config = dict(
    n_layer=14,
    d_model=192,
    head_dim=32,
    activation='gelu',
    attn_scale=0.369,
    parallel_block=False,
    init='uniform',
    beta1=0.9,
    lr_head=0.0197,
    batch_tokens=65536,
    seq_len=2048,
)
Each number is 500 + 50 x the weight over its row's rms, rounded and kept within 0 to 999. Layers, rows and columns count from 0. Numbers have three digits each. The size before them is the row's rms in percent of the matrix's.

# layer 6 MLP up, 640x192, rms 0.0762, rows 367-498, columns 96-143
087:524546446466493489461471503405521526516548490508513510559540438580510467470468484513435480565581523452484507548520504419492523417536454468397503
107:398543562439471502603448498547507542451448529505591446526476456472521591512487558427500531495492555524470456505478482454480567447488615532532503
090:541503504518462434536503497448401506519437585475446483476445553526409588480604597458457521415348503473469503490431614470519467431557516578574469
107:526465361396557431503503527466466467472408541538481475555503548486534579474559546436592506453485433517451516489563468476414567508499546531531499
103:548557565458481514521532435547394540463529538534435430540438631454559479557466551445487451548525460538476431507533569529502458498487577495452425
100:469581471445561501608501539437518528490453600434431450505523481495464504597504471465521582500397487503454509457556432512476457552504502541531571
102:439532453422444494535449533547513506462492516512513477497495578417428498531504552454407522549499522521438455457621428488550481527578489444461449
097:597560431505545523476537518469382563518559503526494408534528447419491542481484516513524459548531418481497482487497449433532506522469509479525504
092:545484458416501470537551562568573450487517536590491443582589493501455438432467570493402481476482504517453538545517511457542439400557476536636480
094:480582460468514512501481482478551566464496543524509391513429574590470561512514529501479513510591602452492393534531478456423459555529466475497535
101:485511473449471501481495470511507577489476515588469476510455488555482442470496508479493394497491411642494471508559500504390500459467427605491554
107:501473552449582517614513451471509456513550557533510407604517578567423590534526492455515474507465464490450512423473436476553506514543464525549486
100:502559467460463513478466497496537431498455484499550463472410459474527608526514506503469497492505497530446407461483512509532492602446436568475468
099:418423454520473493559472566472415481461540523425520481507410435469589536560485537417502428503491473602504494501490562443476485451523422532533548
101:527507545396551419539496481480479587492466531480490463613560539564512479511460526507384502447486484563417485513472487510490435540460508575515492
108:466538488452490570510434614424429518469436569519565490524496588415436578494380547470520581462595553459444423428454432530495465585505462508500519
094:538536474489541510480491445411447482532518506471473467487464472441512509562454559470469449508537431525428507519515518519443489439519397601552448
093:430501475476443432447466502530577528515494507515503490507484511509504558469565479460507515513525568516543587471494542448436547473572539529433515
102:482414408456480429564428498473544492516501504469573516580569589554473585511616554420434503575502516502437519525486515377556534520465505463486573
104:512435437491427505556455440530459476480487560595494506542636562545444564456447590478533523461500593569412469503403461472556528587469467492554484
096:474402526421587497490524485548419434504599536458530464551516546544531423519513470522515518550438514526529518500432534487471434472591583467424550
099:468450525544511483564432416431501500449510524562510504512561513505468498555474521445458465527585492532484430541461454491402488481580511614467583
088:555549430456423477444446573454520549512425504536466483529542468529475460587489571448543508479473488499476524428524509416401482390542429606592562
102:407471506448644568498432600469490538446483539457458437605548413451513440459524557444607505432556443469475566468471428474474480491493477573480498
101:468537463579497481523473415540508562439472539489473512481517451493535490497475549547507566484538401481505540406551591481563590524495571521469480
106:499550528478484514492447477540550432478431492512516511577561652456395572421515488465536393474467502573513501445481544473590557484532563523477513
097:518510461463465602456404508431553492430442595577491486508509523483550493584481514426594503552451461486430399445517488488475518530450429426530658
100:499459427482440627508436430531486533519487554492475424590555561474501542546530552491533512525497429507427571498600474509439454482466484494537533
109:501433404476437503504390494495425574488391510477469458500537535434476488547530527503516494515487511480449451481588459560370516463524491546461488
103:514493560461442478557490521516468556454524497450473515486424474479478548507487533484502464509474422541509516507414464546420420481555489550474569
100:553516459458433529608554473520500519492490552435581539525572447478502585568523560505458548505413436520465537436507518589580550454589451485552538
098:507475478461513421487510426508443493479519553510623539496477491433457551497495587468562434454434518482548428481454541613557534505626501493561468
099:496427457429485543553436405482496482499470482534581440481554512483534543483502485405453423515605471527466584469554527516534568484474506520542506
108:495504497415464467456426588600494527489430513503522398535455433563462571473510489487517464586438565542532502462482527479457485517576528575529480
104:460499501478362546534544502508506489514526531511587482571528539466462540452472565519531447510464467585479447484559449425485528479639508532506493
098:550429419404489607492529547458487509499487487448493526548491451468539504490518526489583547400515528517426583481512505445538431428616550570475553
099:543582483536493530495507543420455505468470557492493469548512542409421499536539464481515573502406564573502414483614513394521474493544457572430570
101:420542574440556534422517505544540560493507603563515441550571531478494587537413574480480542441455417552440500502476442486401448441567560443577493
096:560446453432482545498506572491503591467484543499516523540531534536565529484476576467510488494428437510443456517492572510394535431543404525418527
102:360467589474437490518448459482562564471558562486538475500487474655491544577424537400408539503571543567486433519467614492508453458475471583560460
097:531517544523527528517503535454559475451560522484454466560531573536462511589499603448540494510613515532515479527526468411487365455476474524475465
087:488447467480534501473477448425553461488432576553580452515524438537456447544488489522471477433538508468450603524503535408477451605501484533451525
096:505560526485484515527526505512518537454481531450498536594523597535467471593474546450439437470486470560458514496539475410425530493535557448468483
105:434546471458520457449529453464460516506509565523614484531431540493440543410394590489594440456531440480548510441456526530541472518541545574480521
105:487493506446495529415453425361484483460526535500407541558459533472484550497493514488518347521504512518461436468518550502573522481542632572468452
105:457515547407502477452439535494427512492507503499416482489500488429462513522572537462413533531492584604476458406440575543489521488582461538574485
097:453448392516469531543506439556450563502466482580471525456516440493426503564526545483488417510509482545465521496445532519415458587469543527510536
090:485537481486498563554423518459434444482507533506466588468611547508396531559462564511489541491482470500530523544481506490526500602627553508568523
100:497528430447505613496522590436551512413463524506461432595440529541558501477478494438506567505489505445447492402587463483609562512486508509527511
116:501534567394487502506494402536506468497481578464517467517482522492467473548578505486547478581465540488399488496521402564437519432622460521471529
097:510536483445550519568503421381518495423526554441579502605520492467493555590440607477543470476498451498498528508536523455516435413501449490494519
099:434509495514496547450489491516443542487481583552544451507587509479537588542577480490558521497500528517501485447574449557593467431470428479482454
104:516542560497493575548520470512467509458530510462481503503525389525573525439395557477471520606517511521545463478619498488436453541504452480447520
098:552580562472416671482393509473437439501434534462473511429524455504518465422485471426520459490466468491469532429541529526539459573490450508475574
097:419628457459497547507523555520552550495575505537501464539516610443453580494502508485424432537462589497510520536605449464463552565478499494493636
089:563490450456513571583520515486462631469574522521533506476578513518491564492504530507475468501581467495539487510498552500468499504476450490474565
101:624569527485398437478463498566438407375490513510515457477421524465477479500520496515479476374548476461463441516531499529509425485576485536536553
103:512623532386512506613443449553471529495553550514607451499510473598527500520542486532542491510512530532472403517470520513481494540527432513495500
100:550468509470649457538572461469451516455481504477544478486533513444475479452504504479393476448462515591462555504544482447503579508565494521556483
093:487477371519543575510451433437501570420474508593510527519542567394431476529571573488515479569484464499519564504522475460531568626480626415468496
093:453518494453518542513523423469449533482473543471515468508476496492379525517497510495438495395392537553496609474522527434533497421579403582451557
099:512452488523531500471478525440543450479555530512460387566489486442526507569529523369496512531569480454515449468472517496530513437530370569549498
104:447503487502496566486420495446542536488590601458461518511545482488415468477517578484515504613446584546495534553556422532553482511504481509525557
096:483520468505596535470561528479460445483521555570432450537466445452489523537523571463438465489426499573499621525490492466427599548459526540541485
110:475554401505477495520536539469482519411533574489459487505496510426451414515480537504405443489465503585490400454568495479541447418445491523489485
094:364480446472482514513530497461376464488477536421460484480523484437558495489576541440541488491482462507461489453473623548464467538511465499473581
096:538531430506509555617573535626421479466554530471471456606505527433475472491465510508528484567433562485494369537599554511410449531536467534511554
101:489620548576558511455418533462479495437542534468430376505533500468559497573501543478527541469498501586472446506564510533523501507583547426506539
102:499538494465467569530478535489420548461579536502539504529583497547587512514444512504508554460400436517450476477459545399428483579518531547615513
095:486524505381655521557437552503504502483408577461517451484506531491413509533479585485524586483422495528399566518515397459500549548547461504477532
095:516484576459384499445517528522563498477492512604455471553502564501524475464395510465575411519540429588423451496511485505452510396498587503476511
093:602475536475515548440513488446483373494451511454530441467506560503497527473565485449446421486510488465528470463560552463496428526439552566573533
096:493541523487468531449537604577567500498506544566506485549518465485463481548640464493416580536469523512476536512495552499566474516554544494448505
091:544352457505537523464502474513545539459537531521503510585601557507477566478498470457520512429423510521478516525457508522396433411524509538584518
105:517545545451526588467483481462501465418466541562486473520452579504450624516462506508525443524531535509378487453509603524387509495526415554509431
095:472453575528529506425448496492569428474572557517510526560511489556443547540517528464467463508480459501418609467480475514460514527550389461496446
095:416534520494477585428533464506497476439525505488531470541570432472492488504448510460440448547550519458446524565483556449605569524528494499476543
107:515531501496392562590502410526539565527373505523473471531456475472512557484557546483392523487501519562500451465488601537547575455449460481526496
102:453544467467545525549490472464479488358515509504531512512357522494533514427519631484445483514536538480448416508508528548542596514500474599578444
092:444437590514456407502475460400509542460435558594497545524524477498533507442443549504496596444569476506454599543433500446457516503487463518372530
101:508515467529513551473468483544476526504603560475549443551378499480522537589531525488518478509517456480453467531519552584542497492465520456450452
092:559529535495474519491417550609485554483564535485491417531432460519503448503444492476489502483543451504409466548535494568625542560451556492522482
107:461578558458559586447429453471427565435490545518471499534574366489457552541465523445529479490538557536519523502509485512395500492534436507469477
093:522525487508511503489526485605521508467453534489519486486502535524535529554419441498483571526469479523390531527538469434517526523467591516497519
092:555530480397481414523471477591469383513441578605520446530482477549526491482462572466475590449501462549564535571516501575547369401570543473511452
108:519496461425504576586438434568488534496493544466483462474483535431441640404452539542452489567456479531448429467534501584513461447545568590503481
099:487507465438543455470488503433427547354551483616500490505545504525442551481493587460455468569426436516526543419535549504467520564486495552492541
096:555560580434558503418503521517446507446449544513524408482583452510507548519430529482561472565519557509540416489494614444460420498568443460490450
096:394593587470485535456475560430472496491538519581447410498552478471548458553463481420493534524511372621547481440518486495515592522444418454504537
097:576495526469404478436506537468479527459515584501491486542355578460515553472533497475520550527389390483474487504527460511516459545460395531540485
107:505546522459490433525472469424423425434430537532492543468420546549484580556488570446464480486475524499450373484501500491418477501559468506428497
103:525402412478518479494503458559503538510429496554538467533568533588537565490470594510481559467594541504418512543554459533549503499570537533420543
085:510538496384484496555408466539537514495461472478503558524514447438510465521481533481496456462463517462539623503523473401529600428406373477673534
093:544510448515526500471505470491503456438482547586410424416482497524559584516494577500465478518462507471494546461465447433573526536422503466493550
100:558485554413531521444447433569442504479425575571497503505555533522524491462549525519515446577550537501522444544663509566484459489486437480496504
095:574381505395488435431461469472529518459463530446505465628517470455557497543489554463537484506399378466469514402504512479470599486509556530521546
114:532516514479589427477509418428523504489592585459470504514515508490537544528518566480465517420499502532468468450493496510458589426635390523489459
086:446500592476507508458503561536504477503527507515585464542531469473462502525533482463380482538671532489470454609560456594463527597477542363418528
100:546562553545575546535453461513473500472530540451495498526489568508499540496467594412491517483394526484425507495464520492478408441539451462558528
108:474474537499459525461533536469509476518577555433512483501591390564527429496471537448497467515518549572509534438544471522473499566532474530448547
108:464577454532495511491484504500446412430482597506461477517550596541474517519535569477471477509435440555504529471582476519435456531597493517491410
101:464550467427486551497486471543455623474541542546502473478529551430527463404529560468483443494438586475529499523520538572454519486567357555522523
094:518566511451538554461538410577431417474528519547502494572529525492489489508499606482487510486475487580434513483498520512480489504506457594480452
094:516463508410515593492515447568424522488506541508524483543419510488518526453491559479503544400434459491466469489624551557513485555439515478477490
087:550460469452469523466482432398480582487567536471534469520521534570500522535533539529433528517477521438503525471544547501455522620493376547356455
088:482549423455511518554480497486540512461565506474518455609616516522509563549459526465462443500431588558474396538494492543581546433478427629740522
098:526507505435558516483490446534528489497463528470534454624563525524451608517599487487525508445526399459536497514441541554494459536466498475499480
097:503525462482538522551514605511464408497571508635548464598446535485466516492473495453467484540475434548529468513526488620448406482501424511494583
093:554560578481397559492481524555527481500451540476436543601593507462456532563507511503536411465460411557537486487510573524541484539470512549511512
103:475507417465493558513458542464478453503533530468523400482580501514532494476483548505443327531615490487407476461520456533452415481560445553498483
096:530629505433480561518403521465505537463501565526512461503446432572432544610436585508528547406438493572537506447541541455452470500480451504511506
107:499496529460469519431449604476420590478509525517511501550526588434616469559425539440527530466595534467448527443539539476490513505537549600492570
094:462516426494575500470446493570549510510461570570491507484502456582513472595391495459523480513505542519503321476565492605456458465545507652479480
100:442524428450521506513459479542422467517510528502375431503502424514391513569572537478495411507515468500424495526564447569576566532533466523492441
103:423452576395506549486461634493554534497499484495512497416500461598535513528471524501479492509574454499468444461491402558536550509503540546472541
093:515504604514477529528482441503560529445501542587466512541464459548564470534505516368562521497557502604499527527597407440461421476543528469443469
099:487525500426431473613484512535525377404497548395506470453462411504453566480500512495542517539479540509514614486448514614552441524464465549466452
100:448481516503447528453537439537436483476407510400491464521480588533488502531499530422383462550583517525512539474492483479468488502608486486497481
091:448456466469570470506549454548462442481409557488538526549550573499494450479480472495503444456531521567498445515534534577566608546574488511585481
100:527499521539528588422577481362496482511453494465538462512423495463473486436477550464450434508506482530445418405515524575524456540536493582459516
098:474599483522565481532413470442480554437490557486495443535538418505359517505534512376448541502513460501571409492478486442521554535512425474458474
112:418543573500547496621396485502389559464498540514453477532485483532478508477486500527547484492496527593542419490465465483429481460465566500482450
089:503510553465546494471507477429517505478471528502470476501515505501545617434425528502455486487444476543410485484428461505511505598528468526621475
095:571498543455401487422498434545448440488615465433482469539448548426546483587550461427476512623527574509528493515526516524521501494629435542476519
097:509552502515480545539470477453488406464436541576453549433525460483627493520466556497572471523487496515442452441458512407516481400516530514518581
115:432593596528519540495515510556536540495604518560511457575482402586479555523488557400504508605488517532477410518509418515550487474612489455476513
101:574487446492522484461512494569500502442485471528512443540503522478521515490490545384510503508570465537437512472470439389525606455451396495510458
099:512475483504447441577467509512526490406438513583493425579460502446432567543432574460566520450420460561466607481516540543488470504482356538499511
097:523565491381564526503481523537427465506457501552513526511455524529557539421698562474507448496545502469432512459525473452462556492403480506481499
103:520572502549484446481526489488478476506405518516504519450518463488541514546422589531541527529512535564487466461495489347526600528469489492462440
097:519447565524548564525502465648521488488473477503427552499552544554544441557470613441602502552522455540417538448464508467412538475546563470483482
097:546413497495475468511453491507464469462375541604501476542529471491506561616553526477539514510407495540432443498481456365546506439508599505510506